Weights of a small GPT-style language model, trained from scratch on English Wikipedia.
Size: 8 layers, width 128, 4 heads of 32, vocabulary 1024, 2.75M parameters.
Training: 120M tokens, 7626 steps.
Each number is 128 + 32 x the weight over its row's rms, rounded and kept within 0 to 255. Layers, rows and columns count from 0. Numbers have three digits each. The size before them is the row's rms in percent of the matrix's.

# q: layer 3 attention query, 128x128, rms 0.163, rows 0-63, columns 0-63
# k: layer 3 attention key, 128x128, rms 0.164, rows 0-63, columns 0-63
# v: layer 3 attention value, 128x128, rms 0.168, rows 0-35, columns 0-63
# o: layer 3 attention output (transposed), 128x128, rms 0.171, rows 0-35, columns 0-63
q0 092:163177103140139133084043173099191150127154153152145161138115138115137162097187109104111128137175147100119084107135010090124151160120157109171126066152134122117127124120148023145110134128114131
k0 073:142117120090194168164137046099098045110129098126109143095149100143102128098087127167144173090112149168108155117149156123120101115145077169153140166098144121153125107105075174161140133107136160
q1 146:206127139149151096098102175182157079101189149135140168187108147104140099098170113097097126123160145103111114130121052127157093151116139083132126076129144131114131141138128041145166138117125088
k1 161:144144098148106102057066203175209122095142163125128104186102126145139124099174083098079129151133122108101089132113050097151162128135118074153133104121156126143137125105195089129129136124128151
q2 144:061126093112129142178183061116117179136063108124131093091146115182137126145098136154155129140108085159142140154126190109110135101147140160133137164103133118147123129121126184098085101085122176
k2 154:126103140105150156203195044072061121168105083141120138088153134126126130171080156171174113101119129156150179139148187162105095140132155166115161144140124146126100133159092188117140133119126106
q3 113:162112167175130096068093144136160103122167142098116160187144155105143101090150119068094163107139201072125114129090100131136110125111131149119091119169077134176106124127152110173123144170131104
k3 117:154105112182149134063117138155162084080166202107109127126111164102100137127108096120136137105115179074132084132113123100166129093144095155128072124144142065132073084102131115175150111150121114
q4 106:099108130121121113135181096134096155135110125109111108102175132124138153177085167140178163103054082136093116118100225129109148113118108216083138163132082117161096082096119213138098137144148126
k4 070:112119145155126080153156103051089136147138063088115139122123127102172118151109146109086122078121093079091121129089173183124136177156172159143115099166082136120105141197119105134138151166134107
q5 098:083126094103175192172202057148153143131095134151131116158112123144063127112105098150109104166142105155118103124161140081119112108135123052139145111057143129131093134097110120111150146081113144
k5 177:098140120061155162168148074117077149166070090140137112083131118160114130149116122169169091137126108178124156107155202149141091122148142135125158164088123162090150127139096202095126121097122178
q6 075:091078103112144110124123104138151097097126095076107102156188078094142098056094113147138177091137068131149076157118173163178125074142120216189158121121104123163080065136154145125113114136126098
k6 088:139119127150126103166170084058061125131161091106096180176129172120167112160097156142152074143092190098148079096115133127109150131148134151124126062163110152098107100170088075129146171171153092
q7 090:153110181094118134116104134143122115150125166084201164109124180117167117068139143140068125100160184205144087179100127125174137119132123096118139110123147050113151122162144107144123041089120122
k7 084:117114088143081130160189118169172087136096145180184194141110156154136064150096189148094162142136132137141125101184114130138100101095100142098146100126180130189188147055169125106120091127081101
q8 118:189126135142195125110105108194159121090148171093125151185116142142146090091143105075122135129153129076038133149141100166152095130129164092098144087097120141128126139114123058160163146106138134
k8 134:146172140147126135107046187163196113081156121129138124194126120131133138076169124122090116128135128103076114167153055087163154105105145123176098121128119121122141123086156086098147131192100153
q9 083:145116157134182143136183000127108133107113141107103145175107095159145123092084163165136124121104088118076166178170197142172132081137176148139113173106112091161112135096118187111118109123113162
k9 065:152095090129076065068101198201139120101122173082136145105128154103168057144139131069125197108097146117078092162064104155140172135175083115118085135158106174135104142092134054133109110174148133
q10 067:084152125120075118156145200097093161147100132186099056062118128127111205202151151094152136130113108130080145097132147119084146215094090112087139108118163149064160128168114143136123144140139130
k10 078:131150110138137154162064122087149218142130084122093142146161082200157121126164139139080129122139077111096127126136127130127149169152150091149144149120149160116169145120144157115120164048150163
q11 138:091126118051128143178173058114116114118095108118147139127056104152133117113115103176092092169192116165162118152182121124152134094179133101176157120073180125107154140147128140113138080101091149
k11 145:118115130082162142205197044070038147168091091143114146110151133135125110156091138166195119125120118151159172133153165144123129152114153166124168148124136154131132146136103181128123107086110140
q12 142:160118177176109085071099169135145119127179147113108131164166149118144108125150153080125177097095175087097125110080120120108116161092114143118086122197087106176108126138130109147117147170149093
k12 155:146107130179119107053087171164187106085184176103134110152126162117119146116117101099111125091140173084132063131093087104148169106121083118147069098151166070131091098117137085154138145192129105
q13 185:081151088063132164171166100102086146153082082144144117068121102135125166151107136169170087151149079157132170147170181136135116134158149151126167144069151177092162146123093187090116107094099169
k13 105:141159155089138124187157089087060165160093100122126151141156096130150098131158140101142119144119076138116208144159164170135108160141177124113193110102117214107159171167135129092134134093122168
q14 094:104110136116116133097056165103157096153086174161138110131144154112168100161114143092176093132068202155130136163118146089066153108097143130107108172133092143091079179123086151103137111121124143
k14 094:139162149153140159088110175087149146122153133116113134092117116081123172137101116115116116113136140071089153157150127153215101096139132052128075140077146107095112090064161142108149150118075184
q15 091:159091124142122130182139117123089095139146151142158076166108112188157096090185098155146050170143078115204089158100096174164133137183115075161152103105160102100147135169167074124134077081162100
k15 088:122130101137109166135094132081139179171116099150165199160097172126128102108098120129108156190152173160115125118167092118058115094095154108077102163135139167138110168095123118136120141069133084
q16 077:077110117134166158091106098156179117074094102113114164144190141150133110069085092104121145104167162127080068114112167147170130102061141208135120094106137178093096109077115151152107162115086183
k16 069:134135163111146143196138111092130079148163129142177125165125153109156139153121122092127122139055204135077121097138092138164135082191130079136168054137096175106102133137155114138180119093172154
q17 082:169127178109133075171129116129089116099154102110135116116086140139137096071115141161105134120100150176177103154144114110155145118146117150203096178127149073087170093158195097125186080138099094
k17 090:107103092125112145153165068139100097094102107133186177171058112153112060093084176156117095143135166192203097083116098051076134111125079123121114139145146149175110154108130098110122099126126135
q18 076:106096184197144099152166110106112147153149177123150130124161140153131085106087156171133147104057130151166102122099153075061131118149149090113110164153133048209086150123188144085130115148150076
k18 063:131090074120084153087144110180152112125114154104142129111071156164107098092085095110116139099130119119112101132131206139114149115163093189123074160144114071120154105118112149147128119127082104
q19 082:136152166144094153171133157123076168151149136097144162087116133117131154150145109139093125122060120182163129110124123152116122160178074117114080164114132096175155148164156142122150109154151109
k19 070:139096138132132047094154140112112120134120136127170109114105156138121142106117083124108154144205107146163164093079189125064163146062174148177114157125147044144164125132135098154106109153090165
q20 081:127103112151107120128151167089028110167103115155113124094118142130163102124076110112150100085095180055152152164140132150104134119144147107161141138126141127141077157133079181193172067128185147
k20 070:193122175118120063144141132076110178137149145105085158128115120155129137117123144115157133089155103121106099161167159156136130192104159108162101091144104107091181135152116109132176170141018113
q21 084:186106127094089177170177134159065147150160127104136159118081164114128182164161070099134107122247128140139141167151120120168111135091079098098165104120137134094173128110104105184119083116114125
k21 071:095185114109152067149173141106152174122130096116121145078085133170151085141178151140088167130149107126117141130143106120119083111084110160133181118151159158205103183114093137107133149108105130
q22 073:143076151150110098120175091083141120108147182104149091161125118145146100146090156132122183128090155128135105128096184067132120113121109168107116168144119044173068088142151119047147136181150107
k22 072:083116107146135140093140114095083113149139112114041155111111152152144138163086106183133093058076155102142077136117169154127185124162126173178114131158110113111077116112115153170090129150130085
q23 094:102120169145132111136207110116137101107186164127151094154114115136199116092071199162177133124083152132119059133089163058114150103144143138147121177139120045117127101102171119119143083175094101
k23 094:110091072111147119169160064091066118102177101085103184139125129101081150116093097122094116085112161086157096095102140134116148115175106118143129094167176127164084140154132106158071104150140064
q24 102:096142098204156137112090108116159097140121131180121102132172085130163145132107186160210098147091106127087167170116101114050151148137175159112107133115123152145103143091119139125126124091140121
k24 081:124129110135125226106099140110157176085111104091064140105149098115097156083132082113107104063132115069115191163130124124141134175203100038107070161136152150127122138140122091134138138119144121
q25 077:101151111114119145096135122091155149108133145113069118069113115153120121149109126107091187140115163098091176105124174128150100152092145171137073150141074234157119133127155170136071138220132184
k25 077:145123094154117108134118172143098076140154084071130140076203142120183186175148165127160112108112095093125132183106173165147140055151126167124174132108048097108133141121100157119110180175167125
q26 089:156130105094111144126127188165130105164119070152132178095127107090148187108194100150112129085188115177098129100144086196172120192124148121094187121109096167153154187146096177160108113098108117
k26 067:183134145119091058084132165161124138124142165117139098109150109151135105158120167102075181165155114116058169142123141133136099104076161167109081102119142109175237142122150101115136128137106213
q27 076:109120163159152108139171082154179143109145137109126168161139124162098085101083144163079144146103138166185101098096166111117141101125146108090100147124138053116097116097208064082128129172073105
k27 066:082083061130105166156119100140132104141120131154168072114102134117124134117124094128153123120115136152144076115123101099129164069201076137144114142130139102164093149129144124171125067135139127
q28 067:122114097116060107173123090163176062100152087100080192096068164156091145133121138087081145141072140141096132182130096115126146118235095149096168091140087146145142121088115103141094130161112150
k28 075:127126127134129182115139112136127139082137112114157183136100167102194137138119144132100089112214166154148116156123177160155171116131156141147144102147132168172092124198116128133080147229125166
q29 076:113167091155131114108084125091092097153136101114164109162094083096139143092153133145141073168166078123133133119123088236196124116183158100158136122160150181111170106151162104146115150122188159
k29 081:153094132148177083155103147097120160131094124150116127146214117109131116099108149152160119162137109089163180146114097089064113170115146115124172147125124124122076154122155081163108096102172104
q30 086:094153092183129137104128090119129157127096172101106110136192068152108126141093150149105162144098064106110159115073157175132149101126140184077098131153095160191102121099127148159105163118164107
k30 094:134117121128126137090144132090154093127141056130025142055085187130177154159130163155162122079089120138110145151158165109074126118138142138102095123108120099066108120176081120115130174195130120
q31 085:071064106147135123129096129137148138118088135130110127160155144114103119125107110105115171068090146125113085175150160129139172081090145119119136110149103097164060107097065195108133145116157128
k31 087:158157192103143192084129116161175124091118124148090143101089157120118108139116127142163088152090126121058094123162163116171099130132136150145097087102144133067136079136091183129171174115089184
v0 122:153194223125069121104131133116124131134139054139108179138132108068122140133174146115159124140176145142132148185140106166125105165185195097120134109094167199143134146137133131110145135128171150
o0 120:094137127149109127074114149083099157118135048154138137149171102147129143105125125149161129158128084144134094087134074095131168111122112156125115156143149096112154066139136129158191138109186100
v1 096:180100150146152120162103086137124142130107159189150133157089142182130120171173176118135129106096114140107148135158136089181026160100098126147135129169103112111134157127088104117171229107190139
o1 099:116156123157129153154181095118152126134145152127107105136120186124147179192121142118186127135102144098110161084093189111074156162099073153056130173137099075149172143099121157142086127125138118
v2 110:183086166147178103171158108112081137133147150157141147161142130133132126125078180097209128094041103127098162152140145107171114183113111148157129084128082112114155147149064122102204164106144144
o2 109:130149127136116163150151132165132087117124159093101093103096140117121119196115151127104147118106137137136156067111161116079139156135059161075136159180106058154176123135158097133105113152150139
v3 110:101117112106094149133130110113152110143117175191131143131076137146119085127171151144114099104068101118091108081144133189049134098143067097054080122117136115147127030115134126112146165176161129
o3 109:086123116148163147070117064139144161083105151121095079131109154108088204140147138077137118118145183097135104080115165146204112097129136036140126158149087127187139152103119116136129142170100112
v4 096:056134065141099147112091125130146175149120083142148133125037126126168160161177077134062158158114109169143108136102121121118127160158081163129104146161140140141114160097161124091043056151137134
o4 094:070127120170148125120133092118092168114118154128120135113188116171175131140082143139162125105149146044108138184139117100087084104119183164117177161076129125165137096087152144162132160111156148
v5 083:148208168122139086118097121161111111148138123117143121141122121105154143130188182110156139160077090175089118146158139113137101140135131148064126097117124180102123152079165121107088149118141156
o5 085:136189125188124161112179118103171175118139108112140118172148122181177168152137137104169129132085129080146109139092100097101152099072124204093102166157136147166175135115097116196100120089171145
v6 107:152130189113120127133171119104150085107142169123087192112175106097123133134106193137172093116125166050153117101139139154099161126112183108110103138074152151113069081130091159185159161121147126
o6 111:142134157085125132117126151106128116145120067116147148114066148088063123102180119160066119138126136188165079101155095128177140150119105060148128084110154136107129153136109140110157109122058128
v7 111:150126183107039150105157139154109092150094099085128179140190087041094077081117130164127104137184127105083120131109118167143159139182170126112135116077146163144141119145154137125182114182117137
o7 112:127148130133163090088106135104110157104126063106118142139122051094124115075123146127105173135126068204125098105153117141196133083153141114171116146167140119096119091143145096091129112109185153
v8 087:122128143142138151153142112097125135126155131176136182135064088114123116172113120158162112131146159107150168200100118182139169142138131096207091112144150119165119072146060126127149127101140121
o8 085:110136169131124139146079136111062086155103109112122142095133122104030115119135114155090099142165149125149138031184133111146102203141113055150133137137110123139154089168176121125200144173100078
v9 106:132104088122076190129067086139131116158144087137125187161115114080068136109117136161146121146077140116119142160135116167095066141200076121138079111134155133176100059121122114140108141170108107
o9 103:108120142114163095099090097114063137112108110086124180082124131116095103091122130121123140147202138099126081085100114127179062110149125109149160171156112115130176148164165108142175130131096112
v10 105:154129144100071107119125120129093106135101154063175150158113123111100097091069160200135131117111090082070151127127107154171123127133111092114175152096155103154161102083172135108165166163107108
o10 105:140139103154136112093106074139093156100103122114090120123131032138137132084152138094088108147141086199129112108096163178183124100194146135168087132192090143115173129161150057091113160117188091
v11 100:137159109102069129123125154148104094149105128117148170161155119073143064126081119207103141107125124073108139198122122185162105091132135151114172137157139121158164106159191128121178164177099119
o11 098:128132157119151120156114143107077156143094104142115109135099053108066120092139117115098155117101129163148121085122162183186138074146193110158082163184073191100107133173128061086176119163175055
v12 119:090141148119112074121160153135129140112119121147135118129135134130210103146096106117139133071128097130133170158108118172167137152090144199166161134178130114134174153150135119087176181100140154
o12 116:113108149128107141135123158144084124120101161180138063132138080144123152168091134150129114132111124114125189119155185152076174109163150141133085143151073126130124086113155127136186135142233089
v13 110:084120056114087118134110144186131081141083143123182106157071153135141053141129056135081134093116104158114120113135141160132091096149067151140185115135139138140163140131202108105077085154089131
o13 111:100146125177148100105103122145162163109147171148089100129157118128163154144119123075173148116116144125069194137135171142151074080118190161123098182138057143149130132115128134128110152147173136
v14 090:160145151148177145155132106119109159117172168140102126118138101141113150141100191137204086118118168081152156158142123162121160146116144095149106106105138129103115072087073138158183193094171100
o14 091:146130145123095152163129128127116079149114096118145157110089161119061110122177116135092103157131143121154098043147118134134146182140081065131120083128135140128181125163138149102175114133049104
v15 098:202109140147161155121149086113095143149139131065143092129158130118042202099120193121169099166118142092103115116129117095143106145150147081124140126107131099130111096089101111174170205105137095
o15 098:160116113096113136149119075126124091131143102104161167126058147140164101110162117117115113169151106149139093121089125151145158148176080118123129091145149105092145129153129121111113108080082093
v16 117:033160096094060131079110151122175123108107119133153128120145115070120148135146113177090115143087092094144125089114120180076153080146092117058101156136163129180135079109180140106074126161144160
o16 116:094121146122146126085121109094097237133078133137123123137134101144102147103125116107072137128176164122174095147149113146186119059108188067172123139101117191165116142120140118145189159131124093
v17 101:051175164125076133089123166128175112105129092136133116117090116092179172154161088113079148140137144155156129130126141168047138097135151114042145130142167170154141143160187151090051084133150175
o17 101:066097121153118128075115131111100215120139127171134090151184108200133144130129118147124107121124129110142124153141078117133146104071164121155101168093130146154100111097111100179177147128170096
v18 094:157197210127075100111170120188108099187094143122152130128088126104132061157198113128138115158123109162051142145127128094146121154134141118143144097124160151119121136118151119131100107149153142
o18 095:084196131159113128126129130094146157126151056111115117180131095130151162135104139084206127111087119090125117111161124081130144112113151165101083170177125109145153052104128151168101150111224120
v19 106:170180227151143081138155108161126125135136181171102151150118084133111130168185158122184095150149130136127158142150112085161125162089150065160136093113151171096127156136100119149114141082137150
o19 109:147195135167066158155156165085141140156159061103145136162161154156136165164153130108160125137114103129120124081171112047103155162070073134094113131159139119120180115116132115141093132095168125
v20 090:107121100137106096128156104138125116164105181167146130130090102142125072191169141154133110125052106130098131101135116126144136153082088145160128156171158102137126120074126094103173199116151147
o20 095:105163153142139156180153086088086165133098136129149096149139150153113155191096167091171113115133183082147154092146213123106129102156153096087122130150085158163176108113145156172116143102159094
v21 104:105120134119065125113138150164113069123131116076185127128093166132167111088091062145103139104152121162107133138083136121139154053125113156132167095103103133122130147181194153118063034120081177
o21 103:103111117165128097077077141147131129091162140144102104133155033136187109117131139110121110093137114145094172167157103150152090121139151168177082148163099091132084119104121043121123114170204134
v22 088:114140081115117125092082128180148110142071113117135172118109128092150068178153084188069131142106097127114065122162118099148123110117098209124139160148137137124078152089179116107088081152091176
o22 088:095168157125184109139177145096095206139101099115145166171173119148145135101101148122132146089121135089126152195127128125119070055118196158118140143101123194158106141112100166149106119108147180
v23 100:104184130132124066133123160135140113124114121103157112116169141130153109143093126100160115129046104144134133096102142120098119089036109153079169111136166122069151129180184134123130128102133180
o23 100:145127150138100113134159161107167134112105171161156069199098147174159122172133147111148167130099157142126150139144119126112160099107148134099087104158072120136129163111122141201154097116145100
v24 095:167091106134115137146093086138116187155097162157115146144124133130056164124175182131143138157076112129065109116158141096132086179137066079109094138162142098120162129073071093130158230153167077
o24 099:169172108143134140159138052111159128132105150088115125117096188134134156167129151086195150169141119096144102091080179098115144128110107106069155134125156095133215135130137163145051155071112145
v25 100:162169184122079087099155118072094117141138105097135191146114106115122128103117200164176138142150116112097172162119096090147127125097116104136171143110176131138120121090150134121121166101123154
o25 098:157140113143107121104111105095082132122113096133129141158159046154148117115131154121129074148148072158144097131127113135149162124174123165142110104201125141105154111146122061162171144078188060
v26 089:177106188141127130145169138185098056142149118110148181156136124108104106129081099158148097136131167097160156135122120179163141182174177086163189032094149170130121144164136144167098071115131123
o26 095:131128158173098112120093171139105112151180054100132140099105077107138099095144104140093152123103121183102151088154114096171098148121112122121144159169102097113112107179162107100174122142120121
v27 105:135193170141179074141114165113118172112172083162111096131160140170174157138112109072129158119150129170152134160119143102118127097094169189124163111152102150094148206211137157107141113072090158
o27 103:146095122137103131142154190141183088143150165181153100185156133151141123160090129169170156133077108120108174167090089099045177127095110197101141118124142104120104135112110117207117094139184134
v28 089:094157136095118109150075132125180171106125109186113177118117121172182115150185110108075167120115114186121086102160138114096103139117100151055090141156136161100126147115159132084060132146170173
o28 092:106141115183152140098194127113172179104110157127127115166195147147145187144111164136180139114099130083137141166111111092078134103077149172113165149094138142178153146065089163192100129114135174
v29 102:074142048131072124095103119074147162141100084086127119102128125133082178080155131131061156140150130137127134102116108063069122105113096108110115206138149105170162109110158102125089174175088117
o29 102:146077083105146107112092075115111157114094183164147153156164132151161102104082137116181109167220091117134092194104143146147148097171166149171140105092161139088128144107145121171118142077137090
v30 098:114107139145150146159128116144144103128162099219092197159112111119137056165155132145164083087113147137209124165141105197121122130115103135145087069104170152122079106157112133127138097071173139
o30 098:120135172153127118126141166114090098120142103110149156098151165123062162132144122166115123110122196109109148037178102094159073128098109070148133151154101151154142141144162110106233121178058112
v31 109:114149124111070119098125176151109109130115131077143134133162107083123061098042077183127144106153119111095129154102132189157205119154153125165144101127135129138183105158158140095151055172060118
o31 113:137118144139150088109072174134107134113105099127111145147135027073090066096080131121078160123135085157127136119146128168168116099176182121184112127166102139116107115170171104103145147166189134
q32 079:144150091153127077096130169189163134091148211107124128189126125155139124088072124119088118129137142133125115148136118112095138061121162099170129140091147098160143083100181145071133130132084153
k32 155:147094124193102102086095152161150063098168166135118118183110158128147051106118110109094148096139185094148095145090061110121136129100108140157107091169136105171122131112128056154133118150135084
q33 077:129130099088167140144169091164136133159130155122153079149101140153107108129110137147099094172132089167155149143141136098132109092156180133137144169070161129106152105082135165100106133088100149
k33 061:141147123179094139091104188138173170145132151095140137151147120102125144073119071131133183148197130100178114173086076088117159093050082087135166093120170097141106104097155061113163112131134093
q34 063:110193144110102138132179104102134158081111083107092116078150163140162153185172068130177168131120112053086141068131151109137141182117056128077089147131123142114126142146134127154117145156103155
k34 052:144103165160196108118125133122128130132141127129094098149106087102114135105124118120097113121086123099146056110120106132170120168147166182151085035168140132142119146101101132205122126190117063
q35 143:166102148198101085061050229152160071107163160138132144129144151105143140129163130090113149116141160109124130123089105145102162143077105108119122101172097116163106123154153108151126113144194085
k35 172:181100157217118108067080178138153104089186158156112124164125138111150102102117126093099157068099169104121095149079058094148123140107115123131083066190123101146107169115134087177140125146147065
q36 144:168107155188099086054057198153160087116164177149135139152152159116149113121161134095108147123143170104139114116069070139124131149078103086121096090191133110154119134139154090142128135130164084
k36 162:170096150221131104065090181159145109111195154136115131174131128096144098092121131102104155087129176084135086159082060109142121135079112123144095073182130106156107142126138066170146121173149066
q37 191:075137125049141142171179093103088135167052066127113112083141095131096135153109141167132110160128087178144155126157186150120117129174149132137157158092131161108124154117093214098123122109091162
k37 093:086167134064084140157169092072050127181097106108139164092122100140112162163124126093127120154124119149134190093140203155127144173140143127123147190090116149100165083142107167096088112084108172
q38 082:127133165175139134111081120176155117101117193135144071090175103168118094099160153152126088149100117094175120158146115150118116148073165082124163166144157155141174123174129118137095118098153100
k38 069:159131167156126131134111184104127125159151144198153187130099179142126142138100113162097190064120144195130127187109143068141132158116077123154148098089085076123171151086163113118122128121180141
q39 105:152086130170134128117017177134149085147094123172176146102133150152141120119123179152104120145131115166115176167146107178088145155127144131115192123116111123138165149168121141084125090067178094
k39 086:075144150174120160114058164119145130097146156187110123167146155168120151117115180121132100095133142119170099129154161082141093126103121119130098107151136108088145104154123141132182112097210161
q40 172:098146139062132182190152088069071203188070087140130112046140119113103180160133148165149106135132100161152141149165204147123117142163132141120144188119120153098142120131092167093120138130128165
k40 094:080195143072079172130144098124141181158084105087152117053123132147104171170155104141128164157163101165138132152140215145140150162117122085102141197084109100112151148113125151086120117110090158
q41 165:074141112079146180195173064091078175161076087122116096074131103134105142140106139171146102143125093157151157140168198129124116131177141151133151171088134155116144118128094169112118129105112164
k41 181:093148142060125159171173087094095179169070083115141122080117114154107166166124150152137124169139077163113171120157196154133138125158155126108152159062133143087125126132129183089117134102111193
q42 167:165131150186098095070090194174169089100170169133130128165130157126156133116157102097125152115133174079122096117096063111132143140075096117109083107150106108131119122122164075141127140153147106
k42 170:175103113213135102086090166138158097090178161129114126175135138097146095096120106105108145093132176103125101158078049098134111133085090124150114101188140101159118137106134072166138126147142066
q43 117:173126147181108122077084141144174143075184179134152129172097162142159115097137109106126137116142173079112091126093055116165129127088119091122104089165134084137133114121184049139160150124167101
k43 078:157075078182125104138111136163145092118204146155112133197156122120152112099108089132148144078127148116125111156114052091121084096065057140159106118151144128125119164096125081158157124139149066
q44 100:161123157159149135088087123122123142080196155126118122193108138143140092079141117092112121131135164065107105134112082114188095129123107136146093096192135096119142157143149031145146153182094122
k44 053:143063086110098103164160140152134079097186164113117160179127124071179148124143085137125174096084169075103113145103123161115093097098110075184093141115079119139171150097104110154132140137156087
q45 097:152112180202103096056080221200125088131135137141139124137097151106136135145143121077111180124110164097160130103073088124106138164075107150101105122193101111134130166125151111129092165164137076
k45 188:167127130191119124077088165142164126086172145116104145161134148103143108109138117092098162097129170082135089143094065108142128112091115151142094088186122088157110146133141063167138124165131108
q46 072:128166130106168115130086098110090156119144109141072133151095131083083125199150186127141068151151127099154098093103109182172114083151164115158155113155193114176087140091140128172151077141113103
k46 069:113142142114081122174151109150100085128185175114148176136138135138189139108120048157061161099151175111067116156072141091164082168112136154124133127137064119088136150118111122095121163097108127
q47 070:174125138151157078105130141105120124173121118152162154047092152092125191159076113116163138155168143097157146161106140161131101126119163127085189135111102082188175163099137118185212126100162096
k47 065:104159151136145123171030153124129199105148114160115164193163140104121098088210167109156126046121100125098128079185081116194141122132099137121098093131100138120105128144106141120112117138093151
q48 087:168095140148171130140081196067132113169125161168183183138180092131121111105063185156083073160124161218151132153109110170120162116142193129195157100148157172137124144129131126075121105088117109
k48 072:109091116149073129132114113157132065148170151117116070205109125150140112167205180104183142156149135076136164079172105158084131139124115094123101092096128126160158115200098129175173148118111144
q49 065:106167124108145120152138053113158144162182090122081153067101168179054141215175106094160129146126108152117198074147123127172159163116129111082154100110078087132157165130150131161149114145153098
k49 071:119122164164159137132114158165143170122083168131169098121178121075173132055098096136083135153093092077082073119120103063158115107080100163106118122127133155128061110098134199145142104145135097
q50 075:127099109167113105114038146129208079135092198168199119129133055089176129120145155167110121141109152170166169175135127131110140114120156174116182142100097141166154105172123106129088112075138119
k50 072:128151159161107178148065192145121153112159075155077105147100124188103150124156164138101098042110102091106091124073193093142163121161131112112071113149107097094195119096114105101151144134122144
q51 080:193106153135072122127156143144054120144124100125119109075088191219126136150101073133155181099123104087132170172126118117140116158125092112100151116134104105154178163132150116121180129093165120
k51 069:081083112113123111118120130122190158112164122148121116164140182079126073103162182171161091088168141176119099043174094145146118063163160125152202165123110115125052107133164147130108129186135137
q52 071:129151101117129154165180053093089166093196064093123189168180128171126122135111101119142149100125132088116056087112154161128126148156127114132075158150206129127092056153192145064092108159122094
k52 069:116153088087124079161163106138129059202096136133120076125116142068164111137153066142137150107187127153193148191129106144116121128146097169095108096133133123140090171095122143168132084164163108
q53 076:126125151122143141127137035086137160104138122089161130176164112129157101102093113135125108158138142086138043152050123141158095089118125115185092134134146130140073120051145116081133136166084118
k53 076:165155111110149065179196181101097105146168094149098116146101162140107099160128126122135165104117179159142172139172137103100145152157101122075115177093135148137150178148108087157101109129131174
q54 079:116151092085153138158190124108147122149143088115080143167117116104117159064136070108183119131129086126120101102074139130177129101153121160159085144119134108124073124079159122118155105159073143
k54 074:110112112085094090106141159125118208112075106082164098081128087126172117162113162075090153116096149109089129123121151120077115110130125099110089166157151138149143152129093127145102136094131117
q55 072:123134198106184166110091087084116128087172145126105160135169106161157069100107112158122103140101152102160122176143141190149113169145159171155151177156097088151159115160153101145134135100098161
k55 071:156122077116076099134124134176116105139150136081067122110109108130163135198151114147138170091084107148039075083082196084138119123135161088155110127119061110106152124120133130138151149179103145
q56 066:078125102066084139109200096138141098112130150121104121044178118130141097174127122125164152121103111070121171152161143125138175136146117087111141100074077153138137154151143115141137122147135115
k56 073:152120179164169145150146124123130127105172136198131113234135144111119203071146098157119091178173129162110127082081146125147141116166106141112148095122143122133082072092139157096115158116095107
q57 067:127160141109132087126168059149089177093127094142147150128133204103119163128161077111212142153163159122135192102149151104145156133151099069105087128139135060145122102113153099119125096111125132
k57 065:159139170150161186220184159084175148141167109175156110107141116140126097120135145130054133113104082137152114170102084128130081122113129189109140125114137108127117172068095218159143151105110104
q58 079:106142112044151144173103068089100133132147109152123146183149085065073121130119178093108124114095117161099169102076179171179156116145137192152094113130113111177085114124167112092115135146062105
k58 078:130128143142109144168168115146123113138182096105113114132101104124167174142160071162167132160177134044077110050082152131129134111143138128090082150141094121106116098159101173154119138164084145
q59 082:119144187105112167139109073159135160123110156162153086069105140170162145133144135107130149118175077070145180115130154114098163127093132178086150147163113060167164131133127105148114115086180108
k59 063:105138118133142150136098187118113076161154088099120160077133101133089095169126106156087103132128159132085140090121150128185119091139091112181106114127121159012118130057110122134163120168143114
q60 081:136084111110060114161103171163104078151091130171123157141151155091166171133112152137137176117071074125133131144079130114121158122161142128180126142114110165172088108079119166089132061095105122
k60 078:127113139115146141074163153114160143121158082104133080134143111126115183122155135154087076182190146162131116061090148181116131114170179134129134098157184113080124099141136114138114199135178120
q61 064:141112136097134150131120081179090168107125081161142143151118147069047144126119162108113142126115131138098158100103136182148165171107142112097106099133159110159150151170160116101102181164122114
k61 075:140139089110148147140131068105124191185128137105122153152145111090150131174165131118177133130196128050162090148140135149117079136133149165176110121134090086129119095164106162134139088166095139
q62 072:148154138110154138161206143093164195173147118125090107113099159155102127186122065101146089105118123135178140071160082104184170114115101087107154143149126119100116131130089117149161120139165112
k62 066:128110114116102097131133112196144086126087147130146118115139123165113051077127133130072129104139094154076148148159129105097111057161109165170184123090112167150130152092147132148143173156072074
q63 062:168113070137149039137118158120097130133144089162130166107114154154110163164162098099146114109137136167111160112198073116137175179168142097120115052145149117126150121179122169131149135187146131
k63 062:111090103128130189106095130114131151100107202164124100157102136109148078080080153112074110165162058152157135120097143195087132126093151135104145113132129150153123170095069113148143129110177072
v32 092:160124163163209124159124127072131148143152116176141135130135121103095088211090168137162117146162169090180165131119119134203094150105136108137182158165096157168112151113078113129153136118202095
o32 098:111126119138153166171135166101139122219110143167148121116100133111094172097123179114093120185139100189149097115069116137104126092147145092136138108130150158108093114125126169148075117098122075
v33 106:114083109103115135148134168148113162101142158101138121163220088165073112125101083111134096130192111125140126066115112118129175071088064161177090137119080113054117143134137118102172110135099105
o33 100:130133085106157128177145090135098090166108134094113164105125118084139127115034104091144160131159097077084166123133145095187085098153119144153147126121135149074142098093161116103152101172070160
v34 099:130130123127140109136138110061113063108107178119125134128038139150169105145155130126169124141094146086129148151133149132153171206129255135173135149120124140153147168096087115123125139111112120
o34 101:150145149093141154110083206137137115079161105146138136103106116128170138156175138110103095145110161195114131158116134158072122184179115137099158087169148119128145160149130128118037121112135154
v35 100:105139071131026129095099124191144104128103138119119086113128117160151177088170112121081169150138077133086110107106131116076172165158123092118094122111171102134199070142169116119108152097103182
o35 103:162122183116114112104147060128076163059112134135127133130151196133147092160130094119159108061103135104141157121179191149117130159079118127119135150129070079154169142179146119110157157124152135